config.yaml
n_layer: 14
d_model: 64
n_head: 2
n_kv_head: 2
head_dim: 32
d_mlp: 256
vocab_size: 2823
activation: "squared_relu"
norm: "layernorm"
norm_place: "pre"
norm_eps: 1e-05
positions: "rope"
rope_base: 500000.0
rope_fraction: 0.5
qk_norm: true
attn_scale: 0.266
bias: "none"
tie_embeddings: false
parallel_block: true
init: "normal"
init_std_qkv: 0.0839
init_std_o: 0.0159
init_std_up: 0.0839
init_std_down: 0.00793
optimizer: "muon_variant"
lr: 0.0113
lr_mult_qkv: 0.7
lr_mult_down: 3.0
beta1: 0.9
lr_head: 0.0163
warmup_steps: 0
schedule: "wsd"
decay_fraction: 0.919
decay_shape: "pow"
final_lr_fraction: 0.0
batch_tokens: 16384
seq_len: 512
doc_mask: true
train_tokens: 148700000
steps: 9076
dataset: "wikipedia_en"
Each number is 128 + 24 x the weight over its row's rms, rounded and kept within 0 to 255. Layers, rows and columns count from 0. Numbers have three digits each. The size before them is the row's rms in percent of the matrix's.

# layer 9 MLP down, 64x256, rms 0.339, rows 40-63, columns 224-255
101:134116100082168076129121110156147105129102147169171130133110120141159106118098116077117127098153
107:104137141109151111171085085107111115131165110099158094128167082097143102078137184122132107120149
096:149131100129126129122175137135113129122132116128080146124130156158097144125137134153130143106133
087:145104127123132135132137104130110174128148092150115116142118138100152143150112170155124125130171
095:131116166145118113107056107113107098072143074095139085121123132107112168111122128155119136136130
114:155134118099164179126161081180133107106166157170114125123096177150095133157142116188125121130120
114:145108120136141095138130154101140125150142166123165148130141153137115111171108137105094170164142
101:132118117102094140095110131069096142157126161110116125126151120081136086103112131140144103168146
091:180112106144093160130150111135168127158101130119103117127115129087125122158146137158138177124146
105:110130129174147133150135147136120170159155090116118099123090175137093118173147102125140109097125
101:118129144146127139117153138152105063133110150115095126127150122176077169130150102118141150143144
101:120130107185116148135118149133093107069108119144104162123154121126125095112156130170132107143074
096:101127143118109137123135123125132132085150156121118086133147070117099148111140160117122118083152
084:113078126128096110130151139134134128104123133165110129122109147132190144131176112130122133148153
095:117153120142117125132166117101130167138159135132141096129175117142159105166091132107170116109122
106:159151144086144081177120153135145179158149102138121116133108148157175135128126091114141112158107
109:113142150149194132118121114127150161145118090102128165131123145127144129140139113122173143146132
095:136117096104112163141095108156128149113160126154142159126135134126185126164132141125115134126090
086:111167156127113149123147142110126158165117120172131128128144124149136120140108131118148114126081
108:117091149115103131133166146107135103142156132133113115126174185136143141110072148110140108146160
094:167117115141118085096160142134112167115099145112120135137141085139142119162102114105132095139169
108:107146127170146165105126112106114066091149125130145114122123138107100120107132115142167079146089
098:156137105121140101115103157137113133116141121143123089123096102158120187119117112142138131136149
087:116125080130127165142162107142136154101097127157114139131108115111163142101099164125063119108143